Part of a small language model's weights.
Size: 4 heads of 32, vocabulary 2048, 5.09M parameters.
Architecture: LayerNorm before each block, learned positions, biases, tied embeddings.
Training: a variant of Adam for these matrices, 380M tokens, 5796 steps.
Each number is 200 + 40 x the weight over its row's rms, rounded and kept within 0 to 999. Layers, rows and columns count from 0. The size before them is the row's rms in percent of the matrix's.

# layer 21 MLP up, 512x128, rms 0.0789, rows 451-478, columns 0-127
101,161,232,282,238,259,169,264,170,193,217,153,258,200,115,151,235,153,151,234,154,248,206,173,177,164,184,196,177,176,219,190,280,236,241,191,188,213,152,220,161,240,214,206,218,186,197,214,218,304,171,170,156,175,161,202,200,243,204,195,271,236,151,187,201,111,136,167,236,244,135,204,174,177,173,170,227,231,120,153,231,160,209,146,205,263,276,185,203,196,171,280,257,180,161,254,198,227,207,230,230,175,188,212,242,180,225,257,170,177,222,204,236,178,138,139,196,226,240,141,186,174,136,148,227,276,157,188,242
107,292,226,230,211,192,227,176,266,228,154,209,284,276,185,149,163,252,219,195,127,207,192,192,193,209,201,124,145,244,218,259,252,209,257,157,146,120,151,182,272,270,253,243,198,181,197,214,147,169,215,198,258,186,201,249,198,180,184,161,241,208,218,185,182,226,206,218,228,187,140,226,261,233,223,202,172,186,142,269,209,196,211,224,156,130,225,240,204,162,177,221,253,166,189,233,224,261,205,145,221,158,212,131,178,270,203,178,122,151,249,250,136,179,204,243,123,161,142,242,204,222,138,192,200,189,199,192,204
101,170,209,206,193,138,156,197,165,253,230,213,184,174,168,193,246,268,152,208,167,232,170,171,183,223,229,176,147,172,219,154,238,227,229,240,151,123,199,210,183,227,181,275,172,145,250,241,141,186,195,186,223,211,173,214,177,277,231,188,210,211,180,236,204,197,198,225,181,192,152,211,265,250,189,140,213,154,147,247,296,167,200,224,194,254,184,138,134,163,163,199,191,231,175,157,264,271,169,215,236,156,285,208,260,217,217,206,171,187,161,194,165,112,102,306,193,169,176,145,193,210,200,131,263,136,237,171,201
096,262,232,303,179,201,175,205,178,178,188,167,217,158,214,160,213,158,218,215,231,197,244,247,195,242,249,183,133,234,123,249,267,168,223,219,203,146,149,241,230,168,175,198,188,167,201,165,165,261,310,170,217,202,225,160,261,275,269,140,182,201,217,223,226,136,163,164,260,104,182,221,217,171,168,204,137,180,160,200,157,178,197,181,220,222,130,139,202,204,190,250,192,208,172,224,217,159,163,138,214,201,113,212,155,167,234,233,205,230,287,185,241,208,224,278,173,155,168,254,208,189,212,226,233,189,174,274,208
105,153,220,269,230,199,224,194,211,201,194,181,187,156,165,172,218,247,234,186,201,223,191,332,204,156,118,228,206,281,167,221,273,217,235,198,310,218,109,191,199,198,231,226,176,204,158,116,164,259,203,151,264,214,141,204,174,238,178,196,228,243,174,227,172,196,198,103,235,204,146,135,249,165,191,142,226,162,167,135,204,169,221,220,211,162,249,213,214,163,206,167,247,178,173,227,190,135,253,181,216,235,224,176,173,231,241,202,193,187,181,139,207,168,207,230,110,179,192,201,196,280,285,197,185,218,178,207,247
100,150,179,214,173,219,168,239,176,247,194,229,227,189,183,154,163,246,195,197,189,148,215,206,212,230,226,191,180,142,217,257,233,175,224,239,195,280,208,178,255,215,123,148,157,200,249,239,205,294,219,239,173,217,198,170,231,267,245,195,203,192,180,212,121,222,228,239,272,158,224,203,133,271,241,169,183,237,204,223,265,170,154,139,207,174,191,161,182,243,195,266,101,165,124,207,150,230,189,91,159,176,237,175,161,190,263,163,241,166,130,175,257,147,203,203,221,151,148,231,262,141,233,182,198,172,231,225,217
103,195,251,210,236,143,183,198,217,206,282,182,221,193,214,146,229,261,193,231,179,220,227,174,190,256,185,251,214,181,183,254,179,114,237,213,189,188,166,139,224,177,184,210,220,219,183,243,189,149,176,277,239,216,178,257,300,279,183,249,172,215,151,200,245,154,240,188,193,258,248,150,244,242,294,185,167,191,198,203,215,239,205,184,112,200,235,207,240,154,218,241,213,229,143,182,206,198,176,103,156,184,178,219,222,181,243,213,164,151,224,235,194,130,134,244,158,270,172,157,140,238,155,242,276,169,165,161,144
091,213,203,248,200,172,207,189,186,238,218,195,236,160,264,165,267,217,156,195,121,218,186,275,197,204,219,157,192,177,145,156,178,290,203,255,211,193,148,181,230,156,178,256,200,197,177,184,125,189,209,152,175,244,215,191,241,192,216,233,210,189,205,232,221,239,216,279,240,213,262,165,216,253,209,196,249,238,156,180,192,235,190,133,187,181,231,174,223,214,192,199,139,292,129,291,142,202,190,202,249,264,205,106,194,229,215,101,195,227,163,206,237,164,182,247,194,138,227,178,277,148,241,177,250,120,173,149,154
106,135,213,304,203,166,254,185,217,206,230,95,224,137,162,191,238,170,200,210,231,238,174,170,191,159,172,157,176,221,200,173,253,236,212,180,220,239,109,224,203,224,182,198,115,210,231,203,178,204,236,163,216,272,193,229,162,151,202,183,164,198,207,221,167,212,179,190,300,307,205,128,140,216,190,164,225,180,216,141,219,178,183,168,214,225,215,154,168,231,201,160,182,220,207,207,128,158,136,197,271,121,252,209,166,178,213,238,257,170,198,231,191,195,157,195,227,285,97,199,180,219,187,197,211,297,203,188,158
108,157,218,161,221,173,248,102,219,257,182,195,197,174,125,173,224,164,215,201,157,194,260,230,125,233,168,224,232,216,112,178,252,151,229,181,250,162,111,222,174,197,255,281,195,194,207,211,234,244,213,269,214,179,197,204,188,179,156,158,283,187,153,224,209,252,187,120,170,241,228,209,155,223,236,113,233,263,177,161,213,225,161,135,272,141,223,150,133,225,210,273,231,266,214,139,230,180,179,182,190,223,226,237,176,232,196,171,244,185,227,225,205,214,135,269,188,202,195,165,194,183,184,216,169,155,158,165,239
109,159,232,208,216,263,159,179,185,189,203,211,231,249,122,134,166,304,192,163,266,245,167,133,209,206,212,195,160,193,218,234,295,239,175,241,242,172,168,142,250,199,228,208,218,191,206,182,189,237,131,166,264,179,265,137,132,167,200,188,201,73,209,165,238,195,197,198,170,137,169,194,233,199,229,275,158,201,158,188,180,201,222,174,270,251,166,216,220,199,187,209,112,219,161,207,161,224,223,160,171,210,166,166,179,147,172,140,150,205,188,247,168,173,190,249,164,205,228,179,125,214,265,228,278,213,174,237,214
099,250,182,186,275,158,204,156,207,219,262,139,163,250,171,166,258,207,156,272,196,216,227,183,193,181,187,218,193,243,120,215,232,172,240,177,179,127,168,197,179,172,261,185,209,194,234,201,255,147,323,219,226,190,194,142,189,220,240,135,163,151,136,155,229,189,188,179,183,201,211,169,182,240,151,232,126,163,220,208,179,192,203,136,239,250,272,220,160,213,212,168,206,258,175,199,206,176,248,220,236,144,192,197,213,156,264,176,240,250,227,150,257,194,195,149,111,223,113,147,274,242,161,180,213,241,148,227,222
092,214,328,165,224,228,208,220,183,237,169,228,196,243,288,145,232,231,171,196,174,222,141,154,156,227,240,126,174,159,141,190,229,266,184,208,196,182,180,213,196,229,304,168,137,216,209,225,254,155,176,208,219,203,247,208,164,211,262,125,148,171,201,168,175,217,219,175,266,221,223,240,207,227,150,227,220,156,121,241,141,234,183,160,260,239,216,257,189,225,152,185,190,133,225,198,237,160,208,156,167,178,181,208,223,176,244,202,174,197,136,249,225,153,204,243,253,160,144,230,227,200,139,182,280,186,133,229,153
108,87,273,254,211,211,184,126,225,267,219,231,276,149,232,199,215,190,214,229,153,248,171,204,183,232,157,189,161,166,196,246,216,212,187,190,233,240,234,152,137,204,222,252,225,122,174,244,202,228,186,204,230,219,220,158,283,166,180,243,198,149,132,193,240,242,205,244,239,220,171,179,205,181,211,155,196,117,221,247,247,249,211,206,241,282,191,181,241,211,137,160,133,131,148,125,180,264,160,151,212,199,186,142,162,210,177,225,255,282,168,127,188,203,190,198,164,204,193,186,190,170,169,249,199,234,169,252,171
103,145,263,243,171,205,171,206,171,220,197,169,188,186,171,213,206,255,206,198,249,223,240,219,214,193,188,212,176,178,167,130,253,188,201,109,232,319,221,130,221,238,175,196,162,189,188,233,256,215,271,246,211,247,208,159,243,169,285,224,175,205,236,254,245,149,248,162,170,233,214,234,170,253,240,210,206,167,219,182,183,258,124,131,248,203,179,274,201,241,219,186,257,218,196,213,195,189,228,154,177,120,221,102,200,179,191,203,223,206,158,117,200,156,219,195,233,245,171,98,184,197,106,219,206,254,199,206,158
097,150,248,280,144,207,211,130,208,235,208,246,216,185,150,145,159,195,169,227,184,212,168,255,171,272,238,202,220,210,211,183,200,207,290,188,226,209,199,224,255,213,245,231,209,200,189,192,220,137,271,253,207,217,172,137,231,197,237,234,274,130,170,226,171,171,182,181,238,235,239,227,190,208,134,200,163,157,190,177,226,150,254,133,180,275,211,145,158,191,245,199,184,175,171,232,217,168,136,249,135,147,161,248,227,139,251,205,207,92,223,264,220,141,167,234,201,221,260,189,127,227,114,169,216,224,164,214,200
091,228,226,149,287,204,202,233,204,176,163,194,184,148,222,156,271,196,166,239,157,221,207,240,162,192,150,183,264,150,176,203,189,207,207,211,198,272,160,247,201,205,199,261,177,176,218,249,215,208,209,209,275,227,164,153,171,221,228,235,215,174,116,171,230,222,225,183,220,251,239,121,197,268,154,134,139,232,250,230,215,239,145,191,221,225,276,254,168,264,229,207,155,174,205,261,199,253,64,160,191,169,183,202,244,179,194,212,237,165,235,282,157,236,193,167,199,127,236,215,212,176,238,179,248,161,128,217,149
090,286,246,178,306,201,185,48,182,193,207,193,187,232,177,207,280,163,210,178,263,194,208,168,145,202,185,140,233,127,215,253,209,161,191,213,231,211,143,157,197,207,238,206,204,184,266,253,150,180,156,171,225,208,242,108,230,143,179,260,197,186,190,285,211,235,171,177,173,147,196,182,246,237,185,159,194,251,266,190,216,182,233,153,204,196,152,214,189,204,189,202,139,206,177,263,218,218,193,216,221,268,198,208,234,129,162,202,189,204,238,243,194,150,182,300,200,225,190,266,158,165,185,225,259,175,231,186,211
097,246,209,283,271,210,303,164,164,285,209,175,228,124,268,192,243,186,199,229,177,215,246,202,199,138,191,199,231,220,212,206,187,246,227,124,211,153,170,176,252,246,212,199,157,212,192,198,167,129,180,184,168,278,189,205,195,197,221,193,259,191,189,169,188,203,275,163,243,195,191,220,255,120,208,210,179,173,133,259,248,162,211,276,235,203,160,230,127,145,226,198,186,185,176,251,130,218,167,252,182,202,229,172,156,214,255,208,231,247,204,160,264,105,108,174,182,200,171,187,245,196,205,167,243,187,139,208,178
098,180,193,185,168,220,274,173,208,232,176,203,242,161,149,150,205,247,197,229,160,185,181,200,198,235,240,168,165,104,199,150,183,158,192,220,178,150,137,211,209,308,178,205,262,180,206,126,201,228,171,160,213,213,260,141,166,274,263,93,211,175,156,242,211,194,246,254,202,220,240,144,228,228,228,185,181,207,223,172,214,102,169,213,214,261,206,123,145,232,140,169,250,166,243,278,212,203,215,216,159,198,229,185,199,211,200,199,226,200,269,177,184,169,136,257,216,255,159,252,211,168,166,222,284,216,140,223,176
100,219,189,173,186,200,135,191,261,220,278,168,177,192,166,169,209,202,160,160,210,196,133,194,143,172,241,169,181,190,165,224,202,189,138,146,267,230,147,238,285,286,193,250,179,254,171,225,182,278,235,164,296,207,141,151,175,223,221,143,229,102,200,245,171,132,215,229,164,213,243,220,182,226,223,178,132,197,190,222,225,200,220,216,147,213,223,168,217,182,202,251,210,209,252,189,219,184,225,211,191,170,196,162,186,198,197,292,264,320,219,243,178,138,134,188,154,190,251,234,148,190,169,202,256,249,235,195,204
113,129,199,184,139,171,209,191,228,312,226,188,223,139,169,131,202,223,248,202,191,221,219,200,177,222,217,142,215,231,175,138,233,191,110,137,189,233,107,191,139,238,229,167,223,228,245,280,218,215,208,142,207,273,193,221,210,168,263,209,258,177,229,167,274,219,289,217,214,188,220,145,219,214,203,241,250,104,189,166,191,207,211,122,191,230,182,198,224,156,185,188,261,252,190,287,202,197,133,171,195,178,220,225,170,224,247,232,174,179,194,156,175,211,183,181,227,240,222,127,163,167,226,251,151,189,213,184,130
111,137,211,171,275,173,214,193,189,185,204,141,221,238,225,177,137,238,235,182,179,183,201,319,183,237,212,193,118,253,175,194,227,126,261,186,239,214,201,171,259,276,230,254,210,168,220,141,173,220,289,138,246,212,159,127,248,200,183,171,212,205,237,211,172,124,212,193,203,219,203,233,279,227,211,202,231,211,109,72,182,195,220,193,206,157,191,184,219,220,169,227,153,197,123,183,117,234,194,229,219,217,222,176,253,177,216,242,178,134,166,182,248,178,204,185,167,143,181,238,248,236,175,254,220,208,194,189,190
094,186,157,263,257,175,219,217,149,218,210,236,280,235,232,183,186,161,120,182,169,263,181,278,238,146,197,214,205,201,162,246,223,226,136,181,158,221,205,223,206,271,254,248,239,239,250,160,199,150,164,200,198,129,246,154,217,181,165,103,229,182,183,233,177,193,171,157,183,219,178,141,185,281,204,195,140,238,207,223,231,153,247,242,150,243,236,153,139,189,246,177,146,195,227,222,182,167,246,213,140,159,193,214,144,206,184,194,192,102,213,159,235,123,145,306,186,220,197,186,177,239,172,224,208,190,136,206,211
101,226,245,237,206,145,185,259,206,203,225,187,289,157,190,216,253,155,158,188,125,210,178,204,234,252,210,133,179,153,200,208,214,188,242,127,161,178,194,192,224,190,241,189,244,242,139,200,140,230,201,140,168,164,140,260,209,238,204,248,222,205,225,158,220,208,188,170,212,247,198,147,209,175,198,211,172,264,215,277,254,56,219,265,206,214,174,206,143,160,184,225,181,181,234,214,125,185,278,193,143,155,190,142,256,159,208,291,190,176,276,174,224,157,142,250,210,213,185,191,191,236,182,251,250,214,151,205,197
103,190,195,191,142,148,194,198,284,258,289,220,172,253,273,200,202,177,108,182,209,200,265,201,217,169,155,161,194,176,189,227,213,215,197,181,227,237,193,198,169,196,201,296,163,137,248,203,205,218,277,259,174,138,266,223,229,195,194,179,214,199,153,244,275,202,262,245,257,242,214,178,203,250,191,186,238,224,260,247,209,162,212,186,175,203,222,207,190,263,201,219,157,201,233,215,142,225,273,202,117,213,222,148,227,217,277,209,163,218,229,197,244,151,162,183,250,284,157,155,198,213,132,168,211,173,121,125,191
097,234,223,183,191,209,150,165,233,193,232,210,218,147,184,188,257,188,139,100,128,191,201,263,204,119,128,186,202,206,209,156,227,177,221,271,276,150,154,249,178,251,225,218,204,293,181,195,191,235,256,169,144,171,198,176,215,193,150,234,207,239,140,166,195,160,189,218,204,144,190,206,192,243,251,220,161,280,150,176,223,164,103,132,271,134,252,172,206,252,212,271,186,236,183,213,199,176,263,155,216,239,227,147,208,214,212,253,181,193,205,298,195,187,229,236,209,188,182,224,224,274,141,193,222,210,229,225,206
100,156,195,174,202,158,241,91,222,213,243,223,222,142,190,226,216,205,171,171,172,209,208,172,212,217,179,222,178,181,184,265,192,230,202,211,136,240,203,184,176,224,227,184,187,203,235,202,240,289,185,226,163,263,218,81,153,212,229,191,253,186,157,225,219,174,200,196,224,158,297,91,232,158,252,235,222,236,181,253,214,146,195,211,193,208,185,161,292,229,184,217,187,232,163,239,141,195,189,263,175,130,181,237,192,216,214,210,160,260,286,263,155,227,123,208,270,189,255,152,165,265,154,236,161,174,192,229,180
# layer 21 MLP down (transposed), 512x128, rms 0.0602, rows 451-477, columns 0-127
105,183,231,197,244,158,164,194,203,275,234,192,232,187,271,224,174,208,254,142,225,193,201,226,169,212,167,225,165,189,213,251,221,177,138,228,188,167,185,168,242,173,194,142,242,240,171,100,137,158,152,204,208,208,114,195,220,259,110,146,84,249,294,178,188,128,182,207,231,218,229,167,240,241,237,304,252,165,214,215,163,173,216,278,152,199,173,217,242,229,204,174,176,207,248,217,182,235,247,187,150,204,146,155,222,215,171,188,268,233,204,190,194,179,210,227,243,230,164,224,146,219,150,212,261,185,170,182,146
106,164,138,178,186,236,126,132,276,180,211,149,207,259,178,151,160,224,267,176,156,194,116,223,160,195,171,223,283,119,194,211,226,144,222,238,212,231,197,130,216,184,162,218,268,217,225,257,211,227,241,219,174,167,175,236,250,170,178,223,189,230,178,174,174,194,172,212,204,248,278,248,194,168,243,141,248,212,212,197,212,180,163,213,243,215,194,186,135,142,88,185,127,197,250,236,182,207,218,202,227,264,264,147,199,173,228,211,195,226,267,161,232,183,203,255,151,189,275,187,203,188,289,198,215,217,230,186,133
108,234,130,191,170,205,185,214,175,273,255,127,213,174,147,209,209,182,227,228,223,155,182,243,200,177,140,198,267,225,182,139,316,165,156,138,287,240,215,221,187,124,227,165,213,196,189,208,217,134,193,205,241,216,161,224,160,194,152,185,169,238,213,145,226,169,162,216,183,249,184,223,184,156,182,177,165,145,227,161,199,199,242,172,189,163,222,290,240,183,216,176,168,216,168,219,187,270,227,246,182,186,157,204,201,230,268,221,165,204,252,173,190,240,289,213,309,250,199,210,117,208,290,129,181,182,171,178,178
100,202,153,182,186,183,255,288,180,157,169,173,180,141,218,155,225,258,163,148,214,221,164,179,218,212,257,266,204,177,209,167,250,245,187,157,205,193,222,246,158,162,184,195,282,202,147,197,168,191,199,187,205,234,195,235,214,142,138,129,221,239,212,222,200,155,210,256,158,208,189,256,177,204,136,210,240,141,179,250,215,252,194,213,203,184,193,246,230,223,190,224,174,160,316,164,203,192,214,276,159,186,233,238,288,195,201,198,249,194,116,223,120,247,105,170,245,271,221,135,225,205,221,102,197,199,169,239,216
114,246,277,226,221,177,204,241,170,184,256,203,237,223,188,176,235,206,241,175,274,188,169,161,202,234,293,194,233,189,191,159,263,150,198,182,152,205,200,158,179,173,237,169,235,135,205,218,198,214,197,123,195,177,217,287,241,222,226,189,91,213,249,141,139,189,251,282,201,231,158,234,176,178,162,196,218,246,201,199,251,168,224,168,218,184,186,233,211,265,185,168,251,176,112,129,177,110,212,253,174,178,164,197,217,216,154,188,215,206,241,171,188,159,176,160,259,253,262,149,193,155,235,170,149,216,138,282,161
095,198,169,219,175,149,185,229,167,262,199,138,211,228,217,250,240,164,172,204,190,232,215,189,160,258,236,234,132,263,170,246,247,193,230,172,156,256,251,203,174,112,184,156,243,225,236,168,168,179,257,176,200,174,258,228,241,139,209,195,156,195,145,242,262,202,229,181,156,224,169,234,210,194,212,190,197,123,288,212,161,189,241,236,216,214,133,138,186,186,175,150,146,247,210,211,260,254,249,164,191,268,257,200,232,91,163,205,176,157,189,148,133,233,231,213,140,236,220,141,167,156,198,246,210,266,255,168,183
095,158,223,167,187,220,123,207,246,227,236,232,210,322,134,154,164,233,203,184,191,175,155,171,317,218,170,192,159,192,104,210,110,170,192,175,182,247,217,243,262,153,223,207,190,146,132,241,276,211,199,214,202,193,234,219,185,187,149,238,156,203,315,169,157,283,158,242,249,235,178,197,185,190,153,178,177,160,183,216,171,217,212,174,158,182,177,220,223,199,191,221,212,158,247,296,176,181,216,179,228,138,257,211,177,216,214,200,292,175,195,274,156,153,198,218,211,206,251,194,213,202,226,225,196,176,170,176,182
089,164,180,218,213,108,275,228,257,253,175,203,124,159,172,196,187,168,226,235,206,181,243,210,216,125,127,196,223,201,222,186,131,122,194,183,197,236,296,171,157,212,191,177,229,244,166,231,211,236,183,216,133,203,194,150,199,180,193,168,240,249,291,200,171,193,264,197,224,157,160,248,179,225,219,210,200,228,193,230,218,205,147,214,117,163,236,162,204,218,234,205,140,277,197,186,248,239,160,269,155,229,229,209,199,151,257,250,236,131,139,229,191,227,125,124,180,181,147,198,264,207,179,229,270,212,203,152,169
104,225,251,225,155,183,213,175,205,175,209,237,152,188,253,239,137,198,137,222,155,171,225,162,222,196,242,167,258,176,116,193,170,222,160,171,230,199,154,219,160,145,182,210,237,231,101,182,187,156,122,240,247,227,213,162,198,191,272,213,234,231,180,174,213,156,171,220,176,174,157,252,195,150,139,296,135,270,141,212,176,226,230,166,122,232,249,202,202,216,250,147,202,252,181,154,212,234,223,212,192,150,210,210,172,239,255,192,177,220,271,232,224,185,265,249,275,103,182,263,206,224,170,221,195,250,248,191,242
115,162,153,174,218,300,229,244,210,143,280,161,212,229,233,231,186,180,139,249,222,205,150,228,204,228,134,142,172,184,166,242,320,210,186,202,173,201,230,135,204,277,236,108,220,194,182,218,215,227,212,220,242,152,235,242,206,173,174,218,158,199,142,210,204,105,234,131,249,192,212,164,169,201,253,215,120,156,207,200,226,219,183,184,264,160,163,174,213,200,240,196,193,238,307,122,184,153,195,218,202,222,146,204,210,163,182,199,175,181,147,241,148,199,196,195,255,155,212,210,271,199,197,258,249,170,219,237,175
101,228,191,241,187,158,247,116,225,169,179,211,143,176,251,193,163,92,242,221,110,213,208,260,125,250,249,158,241,187,242,135,183,150,257,157,204,172,230,171,158,193,151,195,155,166,215,214,137,174,183,140,203,152,187,204,247,206,223,205,215,296,145,162,178,226,172,176,206,218,217,249,192,168,185,214,192,233,240,224,208,197,202,148,198,235,178,282,167,164,131,228,244,235,226,193,194,208,196,226,208,259,236,208,164,190,283,244,251,292,238,265,161,264,211,219,269,213,214,228,211,191,146,163,160,195,201,161,142
103,189,191,185,191,174,180,199,224,174,183,260,146,200,265,166,166,145,239,95,230,218,138,172,181,164,164,165,176,249,206,226,293,189,213,164,292,245,171,168,144,285,231,171,187,198,178,204,183,210,124,170,141,226,202,204,121,235,215,147,208,208,217,206,174,239,209,202,206,148,188,185,202,170,260,149,244,184,225,192,209,205,214,241,244,152,223,244,136,224,218,227,179,219,216,224,219,110,196,184,179,223,179,198,177,277,184,278,181,185,122,242,183,163,176,291,242,204,235,150,216,166,250,190,196,211,169,285,301
093,164,190,187,144,198,176,151,142,165,147,139,248,202,203,192,186,187,188,155,188,264,105,185,201,202,266,164,239,213,140,145,162,170,216,234,285,222,151,195,181,281,163,196,226,232,161,210,181,184,168,299,187,227,104,186,133,137,152,192,194,240,234,152,158,172,153,294,229,175,199,175,216,182,171,139,251,225,252,238,226,172,198,243,216,198,221,192,198,141,219,228,180,218,171,243,271,212,235,199,219,287,176,196,219,246,234,147,255,217,237,193,160,257,221,215,150,218,237,145,202,244,209,218,251,260,242,229,183
107,158,187,266,158,128,253,273,159,121,193,222,160,185,185,155,214,250,200,189,187,142,181,202,161,206,234,234,275,216,190,175,136,150,127,178,190,166,173,200,190,250,185,242,216,199,224,209,161,270,186,198,93,194,191,185,194,276,191,210,265,250,199,192,160,195,127,167,148,119,242,232,164,210,226,232,135,245,213,128,199,264,194,224,174,210,213,209,173,263,183,114,272,253,207,222,168,170,217,252,148,230,186,225,270,216,194,237,197,181,238,188,197,225,213,222,139,208,238,253,195,213,231,228,249,140,228,207,272
110,240,218,187,230,171,195,168,189,129,183,191,214,231,207,249,215,167,207,245,190,172,210,148,166,162,235,216,237,234,278,224,259,199,205,247,162,226,202,197,178,143,234,202,276,250,239,238,215,168,196,63,233,173,211,287,158,194,189,148,223,201,200,160,268,163,184,226,211,168,227,203,175,152,189,240,222,197,191,205,100,167,199,168,239,254,125,165,166,218,126,172,149,254,191,252,107,277,215,191,219,189,191,194,229,169,175,199,128,179,225,218,226,281,187,161,152,167,240,198,197,150,254,236,199,159,228,291,177
096,259,127,163,230,156,206,168,236,212,154,136,193,205,202,168,165,186,238,267,203,159,194,169,161,186,321,213,208,204,178,192,301,208,178,217,162,224,204,157,147,216,173,168,200,173,194,218,176,268,109,211,264,161,243,278,122,234,182,196,205,239,183,165,189,213,164,179,105,203,158,209,219,175,219,221,196,221,225,204,254,181,239,227,221,206,250,162,199,186,174,204,243,193,239,157,165,235,255,203,288,113,164,233,230,224,189,209,272,238,205,173,219,194,255,95,218,189,225,168,209,176,190,240,204,141,202,286,154
092,215,245,222,94,194,185,106,186,239,132,210,184,211,238,209,132,150,172,145,238,256,207,217,189,190,251,249,85,202,210,202,171,177,188,200,192,220,256,215,185,196,231,187,213,208,120,153,207,214,243,168,239,235,230,179,283,139,185,151,213,172,242,174,229,159,192,265,197,210,192,265,211,188,242,252,136,201,173,215,255,220,217,138,132,159,160,251,173,123,197,229,266,131,220,218,209,206,236,253,209,178,144,206,202,195,247,121,215,215,239,230,248,184,203,247,218,261,163,223,227,205,214,151,216,193,267,163,137
093,249,269,240,197,211,226,227,255,181,199,219,179,159,234,114,223,289,132,211,221,279,197,238,150,239,175,290,154,191,206,140,209,251,182,199,200,222,196,256,211,179,215,219,157,169,152,209,237,174,173,209,152,147,196,184,174,223,261,124,185,116,192,237,294,212,204,193,253,213,188,188,185,144,198,215,232,234,192,251,204,233,145,189,230,155,181,193,211,180,256,190,253,191,209,233,230,195,154,155,243,96,165,160,107,165,193,212,199,191,143,134,170,179,210,237,157,258,243,210,214,216,204,200,270,260,153,206,134
101,168,180,190,250,182,198,136,156,141,243,219,197,230,142,274,215,219,178,219,215,153,188,170,252,190,234,186,224,265,221,244,215,214,184,217,140,214,182,222,117,120,176,222,267,230,223,166,269,156,281,144,115,189,244,228,228,280,201,213,200,177,120,203,248,307,194,157,152,201,156,179,168,155,188,232,181,214,288,225,155,205,154,212,207,267,168,190,202,183,151,227,228,229,257,198,278,207,191,215,216,184,185,236,167,217,193,90,208,220,219,157,179,218,194,224,239,191,221,183,172,122,172,230,138,180,241,202,203
088,209,207,227,248,197,129,219,160,127,160,129,171,171,230,167,140,237,179,204,206,228,184,228,173,196,262,205,157,280,174,269,106,237,215,187,141,167,209,215,158,171,156,204,284,264,194,185,281,199,163,267,283,132,158,237,252,150,145,163,170,213,175,186,226,216,204,260,165,221,167,163,191,159,173,187,207,157,202,219,228,270,210,156,201,200,263,238,231,219,144,238,164,247,228,177,163,194,146,185,238,221,252,214,181,220,227,198,182,238,232,303,249,193,226,173,162,189,258,205,146,131,177,218,147,200,238,208,205
096,230,156,236,187,164,184,128,204,223,184,250,180,184,93,208,214,170,232,233,185,170,228,270,132,250,155,155,181,244,188,187,314,231,235,210,208,167,212,140,133,167,177,235,127,170,190,235,225,200,234,218,163,217,166,231,248,145,187,203,280,187,290,211,238,263,175,205,227,192,192,246,149,212,193,195,223,238,154,171,137,177,198,183,229,175,231,237,95,226,225,272,187,199,208,157,223,242,212,206,259,145,230,153,246,141,165,271,260,131,179,180,173,185,201,184,148,178,242,152,199,218,236,229,201,257,210,184,170
114,191,224,185,205,237,204,189,220,204,152,104,181,247,200,243,161,192,198,140,215,184,156,286,211,180,199,173,155,179,234,196,274,232,114,219,231,236,163,188,208,230,176,204,160,125,161,148,218,225,240,176,190,238,249,232,192,207,232,177,263,160,191,204,215,226,121,233,261,203,298,179,186,187,264,216,171,222,179,217,97,225,157,216,191,236,197,194,178,217,213,210,221,280,191,244,219,183,200,125,221,192,242,221,231,224,92,164,196,173,277,212,241,232,138,125,203,169,184,132,147,209,241,141,178,199,165,291,217
106,206,155,176,139,278,243,226,160,173,227,228,101,202,203,206,185,219,152,167,175,240,198,185,213,191,202,230,263,199,238,117,176,220,102,218,189,235,184,261,110,262,250,169,178,225,221,184,235,257,205,265,212,160,196,242,126,206,188,196,206,181,189,257,170,202,147,218,250,213,181,224,154,292,233,226,107,218,179,229,292,212,230,236,189,146,184,228,213,178,203,194,225,195,168,139,245,150,217,184,199,203,204,139,204,258,180,223,203,258,177,132,137,214,208,203,216,158,200,244,193,211,95,269,257,220,218,199,219
093,233,179,124,197,266,132,244,273,200,219,118,224,200,199,264,246,205,222,236,142,145,213,207,177,157,236,164,170,154,234,104,230,181,217,230,217,186,195,256,138,191,147,152,195,179,163,161,205,240,195,162,240,208,144,246,157,133,231,198,202,220,195,186,269,221,252,151,164,220,223,158,203,228,201,230,157,170,135,263,167,228,167,241,248,182,192,200,242,131,189,175,193,232,213,191,93,260,197,173,256,138,227,237,233,220,203,245,119,211,121,243,222,237,236,196,180,273,218,234,213,228,254,258,201,211,196,187,192
103,197,137,155,159,205,126,245,248,217,238,178,218,212,265,182,224,201,178,219,223,170,267,265,166,132,276,214,194,185,209,182,263,196,222,252,226,180,220,263,137,198,219,189,177,163,241,234,313,131,220,180,226,112,228,183,209,189,163,175,166,199,160,98,205,167,162,234,174,237,204,217,203,215,137,210,195,258,167,192,217,235,192,211,187,195,121,157,220,215,192,147,118,144,159,171,208,242,191,189,216,202,209,213,144,187,196,171,176,219,184,172,261,292,214,250,213,256,250,239,225,164,176,236,240,185,189,150,305
108,223,213,146,201,210,241,187,197,180,207,191,110,92,160,246,200,228,254,203,208,208,214,168,248,187,104,168,157,138,195,188,257,161,187,256,228,173,176,262,243,202,179,211,208,216,198,180,206,218,168,133,238,262,211,238,128,306,208,206,192,219,204,192,202,206,227,293,208,217,204,242,188,166,193,222,225,193,211,171,170,255,205,224,267,229,249,177,116,186,200,211,213,146,160,151,206,161,130,137,183,171,185,235,253,163,206,209,159,176,149,170,178,196,201,301,229,225,165,266,212,219,146,161,322,227,216,178,185
098,201,218,203,182,136,178,233,189,227,196,179,174,200,295,190,221,236,115,216,242,260,152,148,309,217,190,202,176,191,165,227,249,202,201,144,143,200,301,209,164,186,161,226,192,181,190,266,172,185,256,200,239,98,200,145,193,261,195,199,238,138,138,167,177,246,241,206,272,189,202,199,205,198,191,186,207,185,246,196,144,215,132,186,207,282,192,197,215,171,152,206,163,158,267,236,161,224,185,171,236,196,154,144,217,223,185,204,150,210,212,165,243,226,239,239,175,261,142,193,163,183,238,68,208,193,245,215,234